Weights of a small GPT-style language model, trained from scratch on English Wikipedia: untied embeddings.
Each number is 128 + 32 x the weight over the matrix's rms, rounded and kept within 0 to 255. Layers, rows and columns count from 0. Numbers have three digits each.

# layer 2 MLP down (transposed), 1024x256, rms 0.0814, rows 25-131, columns 64-127
149128157154142218117197157127100151069134119135114115164173077090106109158109050100187115119166140121112170060096182060112112147146153163075129104109202131160128131176161139125144071104103102
150122056163122201116128160118105059133134156099095072090060103162153142121104085130164174167123135122138078149134125133089184129142093067094101120142178124125129133080155148130127145195130123
101104106143172146131063136101118155144139119116131149067128078148164166152154118095129178169130100143134096097139145125127125120085142148173165136128074169186106151151095096105116105130120038
106118070118157143126097181116090141134133082161147156185140128135093155119139143138138125140155197149140122122105126124138113186161145095100127132102113106135127203160142135107111122153141129
126145100185164100101125142115140142124169177158147181093089139190089072125079102182171157159103144106164135138125041048149115148132135095123138188107117150088107176084111166113154148126081145
123112070161186127082134130114162159117099129150114170089112117148136118096114155131119068176105116105125134157112177130156109094099142149144136182122127103107093134144154156130110147159110078
067131135140143161183175085116078105187131135149148079115103106192161178111106194169135096146110129104115081153133126149139114047200171116145107200143085102091152105151147154149164130132027165
130115111148167120103127207161130096099124098164083145108155118111140090179144177105195224128128155128160151094132176145133137091126117151169072053153133182167112171137127190153090076194074147
141116096157158132169145124119112072147147103084110065137113165140155124094084129126119090112139133108126115132104132149102090131110143164122136117057102112070104140124094150161115119086084102
126119169116156070127123123165104147115154131106160186225097120131109040108115132180151068114187124066170062129150140142089110105140102129101068123118120073173199138153137138173158082125180173
107137135165108123140147122160131120131102110138063085122100064137132148159139155126107137103121195132149127119115128148084152118163088167132119170096127110168119133114155159125094107106129221
162174122176094145147182168141093133100123108127099121154057120139139129126139071184127085180093145118164147091155096146113071119111081100100112139127140097136097100117106158095173149144124175
088072129130159159145130120104138128122167155160112212150160114118132160169125121118096128223132094076128110137136083075081091143124075153190102144147148140112223157143073115164095128166200126
180133184104086130167154113104079134155096148149176150180176142144189160136093068122159118223142218079114167183093137093126110140157102168181190112172125114112112148126113156114138123178045156
137077161101194147154214180164133203094161135066135127142152111173137161171125132166069158091113154131205132086128128060167097159127145144168105162121126166143116155153152077124071106092097095
128111132123144120116134116125122139114140121121120118140118135126125132134142150117135130138133128134132119139133137104143134107135136133125128115126125147118139123096132113134148130141115121
124077084094126104133135069103029118091111196194150166132137153106117112139027174047143113095115078158127116137108149056121111153107170142156097114084128162155115197116139090064115144105111108
056125125095130157123102096126060095150149098076186173140123126098144131216134119152133119146088123139201122175157159145077106140082103096139176179172133106154079111115118117215097122090131154
138167120142126104145147143128105149144112094121167141163133127137147120098102111123135095150101123156096191129118137156133101161104177107115087103155122087131115152132118126144127127145140000
098071113127167064153124099138081115174143065119087194155070083087156172098147128146176127093140083092123113112128077109154139173119110090128144222182162090077104067142128037174142123100120160
123095133073126133092170058090130156123112154120039172125159126089098162085127131156139155157129118125130125115181152186167082139157181138153123147103152145026125102156079207085140123128121159
153062168093180176130102088099127077098089176155162189168146159146159129192120118137172116081110157163185165086148094121116128167149128085109163132122109051138158139091146129186075172156096213
076127135115145116106113126109117119178122173094091095101089044174129106187045081156108113220112193094096173140095142143128111099078150028083141080134166137175118101157133124157159113105166174
145173171119144106145098130132105101151084137073137137120112101122168146085105150148101141114170093180147166145101066113136090141100099154188102135132161120112156071143143140131100096109081000
143141067151125165157101110179137114068106134143096188155170139085120139092125159040135059179104147161093130094090120068150129167109084175121084107138130111139167154065107162127142143074049121
157189125176091075110109104143113106093104129073102108166187164141188086123170131153121165113106133168135115121139141165121134149116181138082104127128118142117135124124096130152063144127070164
111126172101128064059101166141095155125124131109129166167078098110044156115147142107125131151219161079135157113148099049108112073120105170103135158153090154135105119120081113185055076099139160
096149150116141098113111162080052098148105121118149206126160145138164128153033151144136084133133158136168137140099074162099116111152134120168149139083142135126084110157138131148075164106157221
128123125128123123117129117134116130113120130123127119132145129128125128134115124121118134134130118144128131117122127121132147121136136122129128126129133128133102125118125124134133117128133129
104179151147145111169106124093119145122125160130118183164101143121114105130102113201123113168123127159114148184197078134124081146142113116116146142163120132094139176146141153137147141145190028
139052141066149168153118207218082103067159142142148131117075153147154165177089166054185092141094157099128143126144113133125132151127134116069078125137198169141114109189165231136075112214110127
135151143107119127124079148153146115115137178119054162136145185170137157143193083069144121067099120139140090052139097155171107171129083108132126111168176126138123137174135092071113118160125166
168142156142112144157169152130140082155139119096148110129098124126118120096152126107143160175075128134166090091108137139086169153145120134149105129131145111159149135167111081077160151081202104
057022134115086190102155115106150115163111110111181173138160134162073121128101110151148160103142167078122088100112104075122144127072119082161098112137121132168103080119138161127141086127132161
107097112095149163084166123122101153172076114118119096134126087139089087083129093144156126114089131120102049147133184131173105027089110089170136172078104070128144092137174075046147139135078078
203120136133096107105137143113125104127191147132169113072143129078170092117128144167131169174120143095120141122123125099112066116109116115170144109105134112167155121078119075102126136094111109
097130092078127133151171127162129187152148105133104107070098130127149207094159132151154078188104128163109171145138134102122211163115148097165162111147143148107103134151052125059148123145163087
069166175125082150139114082074108105082152128158152151116048133145139128096074207094094166178147189114104142116080060079081076181145157052098071124118086110134082072142111228130140133127127149
043096120177138123125108084125150103087138150096089160137154134131142098157116099255098114119124131138121120132147166079129120091148148107104152082102163131178149125161096087131097123126076019
084119152105137114124105157130105133135128129120142099150135146111167124110116152173070161118118140135157151165160139080128129130155114109110140122093139134143124130146120126131164147118145104
234116161197132121147121141184102135125065219086139143166100113127149113116167084129154122115118132140109172183092116104119122122102112110153179146145110099182136088151158107112116126104121001
189119169124115156092108162141132175125160133134099097124139150114101103144121079097144150153147195118149123102128073120126162070131158151134131118186137147175132143164153123094122106141121031
186103138127107208150142117200180163106163125101115077145042098110174132113166094177145136137135126118160092141152078131151150152128098147102115101170214113053116181102166087076146127122118151
076135125093136152165116126119153140121132140088117167129133127137119103129120147152112143109111126114141149144140099076121125127148129143127124110144104153117130147153144124144133141102102094
134112137115124151135095206078081163146103164135112107160107092179102171087135150197101196112138134077117090134132158159142146115127120109154107156167101104048140105141144161134104111175117167
133123144114126130132137126117147119118117129135139116139113140141126136142144153114138138140147151123155144118152152112137131145146134130128127123128132147128132140114112134127143134118132136
138133167122124165161122075160158088066132196135101194085172168144099136156164085105154125210125123171102142161150070114146111153080098103114161123094155168119142143072136100155128160078104098
081115071152127076131153173106111117164083087133111095163132137136144188147150065147143091112118138163153141093141110172107120135089095160082081143079116098169134136096115154130142155130089113
112074096127156148122129088112162141173130174145155187140073095114155094146104137126096166086091138150098117108126144153168120096103168203152124139153113141158137097203134117125065121119115156
018195187145137132095097106144144089110187113103131103163100161173098074124120162214116201150130099096135149131121124052103123120141157138130191084129136113117173125111050136148168093147105150
163106147086128093124095099085107175069150098116118136138115127089127133141108160163146130106075127105121118130124118082168192139130067202131123138124124111105089117152105177145173161143126132
108126152100118124179129121123106126136183155081161149174096129139116126142106105203105161089154121155144155129131099163102127118129069151145042182126145137172154173165112052169125148114110083
135130155124089107076114176162134139096156151173151148147078096115120125164130113092118172133147064113131144135145135068125187172100185143141129083148161143113135075121123099100115124179142090
162083124166141098160110127116111126077129131153107191106068191097151107155144098075135100144126103086099122065126125130115151085139177128148067120097139015119153158151144199079095109153140180
150104113131171109078176108168144140135110087147063090094094117117175139132142097175104125076164137113135135105110086156146108133108114128113144156167141096117135089105132185115174108096117110
117061157144095142122122169110147089152138123161149124181105188131155147158138162182161120121145118098077153152114130133159167125140081088141132161129175084106155122210154116133080110121145118
110092139158109198110139090072103105078084125100086118116135127109125118135136176166095178158078168109141113157097110131148137146152163104102113144116095119115136113073093074178124173106082110
105138091165110173126046148138096173112099125158107103119067095134124149160115117111065120050097135131123169140141128130150066120115123106171160166162111126186105156140172143134108160134149137
164115077153125102155079118182138088098112197121080168130121149128103162123177112143130133133086094072209181141171196131135118137132152102115130139116136053084112131108127088063077142124174067
115139099132107098169093071148144114127133086109125104157107103166109090083182159138111169124137108130085107128123133076176178064128132198078165088146140156138129160201147143119154187091063096
122078139135142080118138103088077181059165124074091146161118088098154114098188133147107133160143085139058184102126185111133103179146104099162175165164145091074129159111112148184125202087131126
087078123110084098167140172138127063098106145127164159114139153091072116145182124113102133146182104085139099068147197142119161102200167197112156135160152138117119107059074150131168100121161129
156116148102132092139129126135126200127160197100117146180155066123103123125149101059168126081167157123102153088108165115129135195152116145142102130150171125049104168169139131127166160118106099
172122090132166124117060143112106106132103124124131138115124120140149116163118135148168123072121096146151119168117104123116089204123123108097149170115099128132066118133115041091082140115148134
120108103096076121180122148111177119071071096139091069134154119165090125087123127122088104176096085123141152169154171063132112157111145097140129076108167095099109116162097143112084120108096067
118152115144157247150172130138155099122124172130098116116136148108143164161197165077128174093143087141146164133082179058070122090091153125120053134130152185114175125160134124154169156116121048
133097151139116136117197115113087126130151094158134096141141167130136160128176167103132106161104170100157087090115141141157176096147130146086119101176124092106069148160152144119111148117116117
177108160088148131159136145098086082131073208105124180208058160136147096159193133060142173113090122177179083221118121147152150168110078078156121110121111117127114194117119117191116142102137129
131088129122093208098143100080148123126105083145067129122144110124119087168123130171125098141143154199063099152065107105100106165136041056171112147157154151132077111122137096145094106128116101
174138056109127112192116080166146131124169157054151212103111146117175126181205118161107157071130140148081085078157151164122108116120073089126106113145104152161183087156151172133123114163110177
024143144170148122133101095121109117110123127040095157168175157112140126185121110201100107183145114156131141162162129056192117131128173104160132084105140187120132097201105101171114148119101028
127154213081091084135115131146129110105116069176130123106123108107101175128124176112143101135106129126152079163113075187139098154108128096154106107160081190155177151060186120210111047134058154
149062097155123051128154117124065104122174162171159052130130150111160140136127111134141150124140150201196158087110200155210077119182142173152116128129115150162053094105067145091107125146138171
117141147149128116151111152140102098149103123128115140163082167191122168061118114149100166122111054129134111148148116130097098082138118085092065139135159103107161123080147139143157132135111029
138126123119114119149120129115104135125126115124130117162125107118118114161132132135131119102124126121143101151111102100145132143107109133123103134117127124128144152124122127143129121111133101
125179126164167126072155125126156136143167110160131164077146072151113059135115086100176125147073106135196153126126119111196174157128093110107110132096191144092078117105128167143139145135072060
165151145179148042132096139124056137094145158111098080160106177159118129117094171136051115180150127197110116133197151122158058131153181103069119100155114080094095147115098108168177127132125102
143103098112159151049116136191127097114105095153098168095073098128138096182118173061103110112116131172088099173160096167106145144110166138117140145143088113135184114145129160102111082139175204
123141168037133115152092130072059131159155144101171156109152102145157096157184088104171109145066109069085181152155146144063116170163192091136099105117079171140089171191105119119098121219137138
086056174136121087087148132125119135051133187109189067120170133164140127105145146066117123121128156115144101121123178051108215142156104173113135155089127078122078243137124094086129125132164111
100159133028133148120103117149127126112122141144149126157099158106118120104063154157117137130157102164096129156127116171080154113114157148109136195106206113100142183127159115129118142089078126
134125133109149178147129183146160081131143114138139105133150085125119109181161066100074096149081130097143181118140116115134142124116146125181131140150183115156132089156131119088107096194155119
164158092168115095116112154108105101175116127142102056115144119082130118138097200097133118139100146208119174148090137139155130140166188127133124125088107200150075133090127119128092158082145089
094126182137114052122159180127136149081123086102125088134132105152068097123156119121125182135071078087118118139159098056110080170148142128090086069127167131130143142115127151109131117128099131
129174139170145159121093135135093137130137112114124134134115186112144088143144147130126133107063037110152113110098120118094116121119147089144182073181114100109112132140125133129158148108132086
087179091155109103110168152173050131082090200101080159075133115111132075080141142135105138144120105119079155108106140072131171180046149070146100168066192168142104080125160173109180159155072119
169152146141135108093079130099122119051095142156074074108147117184110128117100127157126124102142080144122119097128080108116158142060159095103128119152101057146122109113211182120149101129101148
136110143132145125094069076183109175181199203135102191124179095162122112172120105145158210106196115112119150120120133142119114147175131082166186107154103151134176097085167114082110171160109179
151088118083166081161150186116123126117142154122127235121118101111158104122078088121119070098150147158109157105100139086107137190156123131142077124157163163085108166110134100134107171098111103
112099097055174090091121174193137130090125104152178130104176195118118145146146109062104094085200103138092109127165152131110089095181160146201159195114135122155161139089070101149127153117092135
123086145081110104141146171089190109096124142084150100184154170156101033130157083114122064126127178126155145126169132136144120083115119139111110179041154165118133185091138108207123096095157193
101191095130140137144129158110129109131145174055109145087132166127114164086175068152155123084148144149137152113164119177070111171128155151115121140115162154082143127118131109132094156108105107
079181147131188144160158152131092127119136096147115162119147143156134161110160078107142093114161078072143123156089099119085114092152141084096165163122131111105212134131130165115068119165112157
108085121146142104107096136156164107154131138147116157127184113149110111082134115174105125116113173119099173136118183081135105247066065108177139117145106170192150153059184160131116053160119079
104152134182169146129123097149111119155154138103139139084171167147114147130161113077083137131136136103172095165119152122148112159193105142120163109102206148118084156133121090134108165070174000
139134095101117080165088160116063166124092079135127087115137129167102129122177125112167098185126121184222160132178157130118100067140156102083130119196147055133137127136092104145105081147129154
100127070130165172107096181103119107124180124174155032129121134128114121188180093146099151120131154078076117178085059085112117129093163130111080144122141118141119148163123140159107104144167198
133110171134170144120115158172095194081109103120133145144090093142147127151151131193146130135142116121141131114087070117155071119139137145137117134111180149118162079160167115155164118084132012
123056198130099139156064037151146064072119084116120161106145204128139086177071140192119173148106100132107130135085116135119142118081116127093137103083091025118101169162130157186112140125120126
122114123132115093127122146062035128109095095146118136153101178130059093101191171128174137138142153146173142074122116148212136222096081188149126166142068111123088158147183180117102130134148122
118114134132179152082101142074167153099140161051119094157095121107101103120110137141173123176073132107143125083110109048132180172122111139091132102157118179133122104102081129151060098112067120
085149139127129113128129201123143122078147147176153102137153130126110144093103139135111076106044165091118166133110103132083095155198148061139140085181187162131115115102093188092128075148045126
069095129122103127183109118135087048093145157094158180107126112149119129117093045125083047144117104108130077086139169081164210158167152141124209114141180115171117161165149101105137109107176115
125117112132098131126172153172164095140164134065121176185176169107161096144169185156136126157101093105149143081136089143156131102124120164083098096093082185121109087112085058161148143130164197
116207149139172159101120195085145122121155142159123161202089113143127087153169125147115167165050084146094136081108143160138134100151094171087116070096139152116141092175151098164097150071106141
125129164133119173135161155105159059123151172123098137163152135167180133135168137126127190094109161070130152147157089138200115116148130108131159103146143090132086077123100140091137133179167153
124107099140113084181082116100147187231124076175090156150136102124191176070097122189160206085179110091171170157093120137088107143129078139103155133110097079171107158107130159170135170106116174
# layer 2 MLP up, 1024x256, rms 0.0834, rows 26-132, columns 64-127
127104116079125104084111095142157177120132159161112146177141102140172134101172066080132142059142169102143167100180151139115104128067196147111054150128144101129121059150083134133220136141109157
173113126166204185109163145158139101141089150195100151129118117076114200115093152119097084079102099107121158125188137137133089137120128162073140145130097184079124178100070097144173148060117162
082177109138124166116192116113129127185084100176195114149149136097158176146157139106176140130136155144090142099125115152109144171070132131169122114127111145150126125191147137169118089112140136
164241129094089157095144153095101088142084105156149138107127154133153106089124168134174167118094103122122134087161091116116116156174149088095107122129126124134128066122091150100137123137128153
137112139129177137120154113085115144123092096133105094178147152169176096073083206151126149132118107161145131088100107133133217126179105117060099105124108136116176059126096097138223107173103150
151181126121176150120094031091150170118155106109085114072126031117154175122155195108169120088092141215085142104113167143147139133110155090087126137106124126077129069187135143111134132130171154
167133117118156169139161043153082183138131104108113092139168118149176100106103130056192163134178138162136106133154181127148107124117137126068164144103140070119146059221093107105193197051146167
151137141099155174095094115152144164147130137114120111142120127086117170098105103114119104066072140140085137169186158168184144164132160133114112090157124096095124125144091157119096127168162151
169160131156213086162100083094126112163119072133169136137147141118160169111092116059126147159093091139099163117199175142164173121111082174093164185106143091136154123105096152110112117132139143
126190137134163154123138086140198118126111151075105132093135161103131100146143133110179075120147183150085146107141125157163122152147086109133109122112108133130135179138150141150090147132150144
116183189101090166090125117149145127141148149151128125098126150134124106169127168153135099110140117131142190170115155143163201124091164153088120114183091134111147125174149137136118188102168162
134166129162127116074157153122130182192107124148102140139127101094139119174166089127089174127073090087147140065147093137091105156139117160101114116128149118115152140155139149151181142183093174
102141168083124147119157098145136230131125073174081099150122106116153125151107171101143107089097169147114089144115091135074126136160143094164094186191075198212107109183114184125151113157093175
104180094131117116126098091134161174111114103148110103115140116123215076179163177110174128105099146143133131139117174126135109127013144132049200111154168155139141110151118165149133169123220142
138173136118125143118118114132141145135112132152115098143140131127137139125128135116142129121130141131136142120133143142124131133098131133112117124134142125124139114152123120129121124133139150
106205105209135146060126125157199143107065106236129140102139130109117170128140160121131119140165174120113140084085114137124181143133126115068124110162104203144115087130106126102126149142133151
190132130133181168085132100144169200146083140107053114078159152130141175057098099134164139048174132136126119102206145160159104121125164172042083164149151112068169085134094126082141156192156157
121114151077149161100113112170136171142078087135092106193104128097101107123129178128125081127139102143158091123117112150105105120147112131133143106129129121100183089173111115144105149154129142
159124186055084108130171098109134084184119105082134097162115142081148131090102072112178145114181121184165139094185163175079203150116084205175125212068165083118182033135116057085159175109158166
147131126093108110122130151125089121076153119148100097131130145146155150055158111087102114077108134083101165172081139148154118125071131071173147082128072129104111134138145099093132144105116164
117112095065133124128126132122118086136181098192098135142146164146111131090080156126081140128157092123165172131111149148098125171123107120131111110078132153131111156182131136125098176119125196
127124091168183146140100090083078109125155118154140116126139079130134122136150125091101074156099024179099157149163145154119090139161138126125119094092104137183115117198103035149133145163079166
184115088104142156055120088120140138075135123193122138126131148140151108150102146108103082113085160082110096102147172112146137155106177106068187118110052151154142123111113101129110149125184127
147130121071126148094138039104134111120118048128098108115201098155154183109154169107106040097127083158101145070112158130130160160069081112125111087192133148096171085139145153153162117162148125
124130096138176140186141099136128113132152172161171136096155092123186125127151162125180120079117068122099101086147152186133121147121074106093121112120163115130133126118133109222122063146112209
115140137100111107098136103103147159109120114181129103156140144155116175119107130095101085096144095111123150097179151132073152076138160163142112137150126152169186147144161122159123136137147155
140155162084145155123120108093113139130085114122119166117147130120128177112108156115189111081152158115093141136098130158127162102069135080123079141150087090143162057139162147121110079126146176
145136124123142131118128119126126134138122133149129118138139121130132140127129127113137126118126124132134143135134132136133128123122133128116137130137131133122138122133113118131133141136141153
123138145172160137122101116084094140164177105166146126127200144126108132125120127131142122150137108168151224129138151144130158122125171114137041145114113125143128096144122147158169160111127146
170142146088153147094081099152114120155135130116154125156156126133136164163086030084144083139200097122164170120157112166084167113094068149103121139097064084140150149135173144177088167113103161
149111133112196084130111049170106072103106145169131135119174150159153109093155139129115064154139103150164188056176115176135114144099128128112076147147141098094121129135151166129130099076145146
122100151092124108134143141058134134092137130177138103126161128142160131154113149113091130171149139073107143117176208144151123144085080167135182095177088180152109127141125110117129146138148160
174192103107152168076077118103171187128128193139107102103169068113132235089155201092201108135050170088085149152150198133117115137104130118110109096141073188148171078149100136198125077191185160
149156180122099178158151115212130098171110067147107114149152137112195113173116153114127135139160105152175122100141087187107118117107143081099092087129151135049156136176117189090090130156071146
148188144144136108115166118086169154119086147134168120195218121092137111112149116079164123119150160115131155110082123158124168095108161156118132131126173132153134154148187088169095072116115166
117170192076147164152106032095164125144148089135135119078154138165170151097128088086073133104036199126156185085105136144160076133137157198137112109160128193163176156228152119103121125173086152
127171134099122138044093080177177171141144113151079130081147081098168231102082118103177125129145121168132116159160112155159125124102113096155156099128150187180127139092104131128085169128088172
145124135141130134124147064077155133121160131138124131158109092134198131158132088142127175134159161105140168119135170129159133087125149122115138136108110117122161088138110152138157134114112142
114148134135131144107169125111132183120114140147134117095141115135152148137103134140126175078085128125157154125144141123122122131119144122095137122160166099106138130124114127132115136185116140
166133157103182177170149024119160139155125103143097116179097129131156175165127192116107133076136146113083169182239199124122138149141158081115080168148167121079152122155163083112161150144172149
112156152129144147112163101136143146186083136126162129112186161091173150113126128126100140099096164152169135194121080161138103111133110108140070115163089143123204079147176142118133193106096148
240164081178117153092097115089129196118208110134060146133164127117166211158180119130157105160155121175083110153228167138146158104139192193168145139179139053101103046082105129118087194141109157
119159120109137152098108097133136144139126147141122099128138110135122137122129142122129136120111122073137155118143145151122130122102106119106164125139118128095153102133111143141122130131142172
072129118072171116101078145163108136135187062161105119148109083045125093094146144145185086107114134116113145143104136148039167073085108112129156096129173141101147152192124062163190128088144175
133154122117132135115128114144136144136122139145136122121137117124131148129137131131138119121103126137119159121130133139135131135122127121117123130131120122134137099126126120131133121129126145
124159135096136162122082090166182165140114165088121125137161091149138094154143124113148100106052139114075141088204137132131078106105150097069148170139114097126131131098135107125157111167104144
127100091120137099129108101140112118160084073122155109126125140125130136159171147077161082127136094161121170124165105155101167147101122131113177113117070090134122144111136115151095099127139141
110180084112126130107132085130197149139091166175114101159155158136126123132130174121148141144147143105112164155153161124133115127095140108156128123114123105135161127146125135118153138121129157
134166126117107160131142109143119129144118070137104138116136169162083161080147164111134080123139162131085211152116145156131071151093160186104158146190113068103221117118151138177160150126148182
186136108112125126151108063099104138193102107126161145130122166129148171127149070147182123088106162138131148126189174146089136086139104101107143190073091085105133134117174048124151087178132158
141100182138153168081140071105099148111163110170107140140102151122169148162145131097192136183124152137115129125141112155069137108146118149062136144158119082142138058114123121089176088064142156
158145134136136135154147061091122156168109126107152128122184172124149145146106126148156131141110152132127124109129135135079088076132137099090087125121119107136183083132113111124129116078136140
203155119122153100135088081114140112128125111137053045068197085154108120025062188090125057167153082181172233143166104169125170152172064093110194197122110084153120104150092110052138155138132197
155189124069156197123158044126166122098084099146132109119139106069170173073147159122175136147125118108172151115175160137135103123156157140132109106112146089091121087121153125150131117128146165
167106133098177154134103087109110129097116145140126104150158090123139214119097135121180085141130157130089126111121054149072184121129141183132112110170162110145138047163142070109124141138114138
150180131121119110157103122143111152162081117186130119120139163154112224103177122104149088121100104109099171150169121170104154133049163138092092122144161124082119135133117123109064107131113140
146185094162147156094146118110116148163115127128171123174093124093171135155117146115207159156131147123160187135128135152103187084133115144118144135117116136115139095125078152118143066101094155
164144157133165164161124108113130129171065115134146132132127156103167170092117116150121101115064157163137174076129100154102054088073129098129078157076115098099174102186180143163131120120105148
119146167142125144098087100168140108117100098139121031101162105171132131050127086149087095050128179172141121137098129153110164116127094106083165099125121127132163063111181152195157149195129166
136148159116038134124136126094166206211123164142179125108134076166127107063163161086166151073157193123134156109116101190129182056146125173111078138130131136118136082151152167036068080161127166
188136153112186142116091138103147128155117093132168103126151163180111090083129166110144094050150139162126169145088171131152078136137115166157099179120170105064159164157169139129113154105138146
117160175118133143086135059136167155144141156167098130112101186106144152130212118162165138037150114127179133050155167130158084129095166103121106184227138089098151150154154119179117084102088156
128187180096195122122163071169128207166112098187099110098187098107166169118169087121097114161142106121097188119119173113073159118090126155108100112221138118176138119125123134073132141112136139
125130126129100105081107100115126153106057076142125104076147158127143155107172122146097108105175123087117164108123112149112128118061137121150162126119118088137158102128133179153128105132148158
142142149095096129131142120148142112164083089158155089157139162166118125120099156135157106129101143102114196127106162160159135124130063155105119104139133097092096092082124115120150113164099154
097167145079168140113082146126159113158109098137103124152124148110103111122093147129119146104139079132063184124152141152146174170059151191139114071115117159056127126140131069109109173161133158
084155123155089139115119122127133171169122119127174133121183146189170150136182120063186108118140139192102189161126191141064106156124146152090142128147139123151137169122122106159131125114177149
162171090078108185080134151133144130137118120178101128164130123144146147162136132097183119097116138201075134093110162141175181139114136094086141163169123133156205133088107149128174095135137147
152162153130135213124095107148116195218126089149135122070118125182100185151209119092085084102114090112137133128078142150122123091098133154119146179182163146133150119164158148098098149111157166
096177162099175155134086083090151172107170169138144114118146105107184129152121175139106141140127101181139114110113166127172168101142118111132090124142095123127182073175125080157156123115124146
107182083136146109111154090155142134150114141120139128183152115092148184174147115082132133155135165183127125078139182137201163127096128183127109145131089149092145132145094112041140192085154119
169175140104099119124165083094136126106152112158106109166088114167098123163133129129148171182137077111113132062120163132110161133065089124101043158255086215160101082096080101115098154113170178
111122103139170103138091107155142144152109078116052102150128149185122167119076158077116062062150113173171161145131191129181097077115129129158109066136135105097149105123152128129110173135197132
130140137123121146113141099137131127126127118144115111125120118135144143124115136119143129117131129136145147111150138143129142119123140130124119123139118134127133120132138130144120111143135155
106125178047136160140156097157186125107183158151159115141104110061149151083103144085138128087160067131128154188108117166138163140099118140123147151144151163101243099167107038095123119141079176
135151156141106165118166077113106137181144108143132142129115133059132169121158226070076149133161149106180138108116200149151093116137109119124099097114135136207216100172094135108110130088130150
219173168171093112153063131128113156102103106126091120105102114074173140113132133123209076136095130145114176135163140142128049132155138079095108127156140146156175127088135137142091164117091174
168112120083136122125186116097108133128173202158118143143149189098117121094033142129093085135180078201117158135160167185184118166118103153122133166102092139169181143135126154148106148136110163
185151139117151104135106139131093082129092109183129112123108119130166065144142189075138076171067161097103090078160181117088112138159120140149112086165120188170116105067093139139094141114113171
136124117081136139109137095107149158106098118161143116132138135152149127149102118024191107123128168090132214082095118253085185115129158110118125127171113145126163088084147152094160111116163150
129111112128183160132122036181135159138127175126190101076145111104145182117139148151140165086095144166115140144133196152145093124127140133128096169071086146111136117157106103128105149146119144
167164161116142114137110114140114099082136122119079116157092093103156149070157144099119178118115154075174139115161108205155097114122088118098196138169134171153112134148159141075147071128196159
119139137121123143121146120152099144110121153108151103164137140140126156107142121129171132085121146125152096107086123129170150096079104160107125118152077116121090134170089128189108120137198134
154163102088162203080096145124164127086102132128096095104133161132141160048127094076160145110128142141050162145109151120227151178034158127136128168250083167126118134121107093085153175191166133
149109135119124047117170075123143217174106105165147118138170095120128181088156080120104161086039125141164197099141146131149149117129149094173081203132095179102146115162108061082154078082116155
168144126123093168143142075113125135116179150187199138059170184097207105158160128147208118077102095108178118135162075151125163164123127076105103138155126119082112144144076147140086047145134166
143161130147081135099069132175139194160138141149136111080134134152139131067174161120172071146142148160138197136130171167085139154100059134101126138180095117128151145184131135107113091120070158
135139140128186146135166078116147077190070056203080137128102109112170143092211068110160169117055109179078132103092128134107069042135105135059096159184100196119159111140110152117116122094110142
130159194126149179133153098110125113151140080148192137125120130076130185120118129093179130133113089150160128110156141164146160152129184119134110103117115155134126094153216152142202154157126153
113153161193114177087156091148136162099125109164122153130136084077114109110132105058128121154127084167083154145160136154136125122094128111150112127136091108163136123139117150165077154143164154
112175110122188156140195106137124141142124111110173080162115126116147150169112179124120138115081158126097126134103160170089168067171160137154068103122139127123195102169142112123144085099103140
143118087139136118080157107133167143055175117114099125136181147118144167096120190116127169130123093122127142149100180149090162158166110177115137135201102175092206091097116116137091138104130138
101119088108160153092181121138138124160134163161104151133164142093111180114134133092134143140139084149152148101192185136101145155115127053098112146126117172114138100105082066095141143102101151
119162095075157173143155099166119131138108161157169105122124083141102082178098107158101128121089141121106133098134153121172196115152135149136096124123151155130155114118121141137124082163147158
157142162168134133146133105137127122112176164184170162114135069055150180103124131113121101099112100233180123097147163175107148142063098136112160115176168117064172080129080119095117172128221147
150134120105105138133111127100174164083064157136126091145143133121134115160135148096116191090150145111102148135196093136170157144158143111119140070157151153116104135125102051158036079104124179
119202127041148141105096124170120117121111127099053133144147087108173141116108099113135112106132143126095189138085132151101179133132163117155106097125130118123160056148094121151201066101107156
132123162164125122151096080128133114107179138153097144095099146129109184058164134122127137092122168131154124130140153211182152123098125098089107121114072148124144104128142112180084159150182156
168143138148172167144173124168079152130048104131135137101180130111181124150133099075165104086098174151179185165146165139103028120116142092161082145189150117131157130166116192172145079115154155
156158126065155144108121085091179180127155157077129076124105143143148186075153142079154181117165165094127186106105156125093134113085090159060109120156151149157190070164162151123125108096129154
102164115086150099085178066127092183149117058150137094103183157112142171086150145113128123130104195120066108127121166124116148152147108137158161102156077135141174159150205084095152122117078141
092124172147136127145070059143164161081131063139125118135149129118143164137158113089132139105079093147160106123138147121126132104107111133137104069144131103115237111116131096141142153104151153
171115114162092180133137132228095155163103049115157125130134064131104152146093102094128105095119103134156117156148144161134180151091170097151127096131120127126137134219119136174127185134125159
166152145107155126172060116158186172143121169223179148099195151120129119134140102137171130146089124177133174137126109201144141198073094117158075104128108102181116105142150062136153122118139181
108148111056161138123163074130122134130126068138112175144131095064158117123173059115143118097131149148122115152091153137147082087106099112129186094135099120096161075165129147171164190115149154
106141131098112099161152110127155146133054094164190177185171082151135081103178123103116095166052152075086178129090170131068083121071132136145165122141180185179172148143115167166078163158184160
144150167149129113105098079118114189096142120169117179091206153115130128152102126133110155145116139179127150030152189131078135118049129070083052096110177110125173139075135153117141116106117144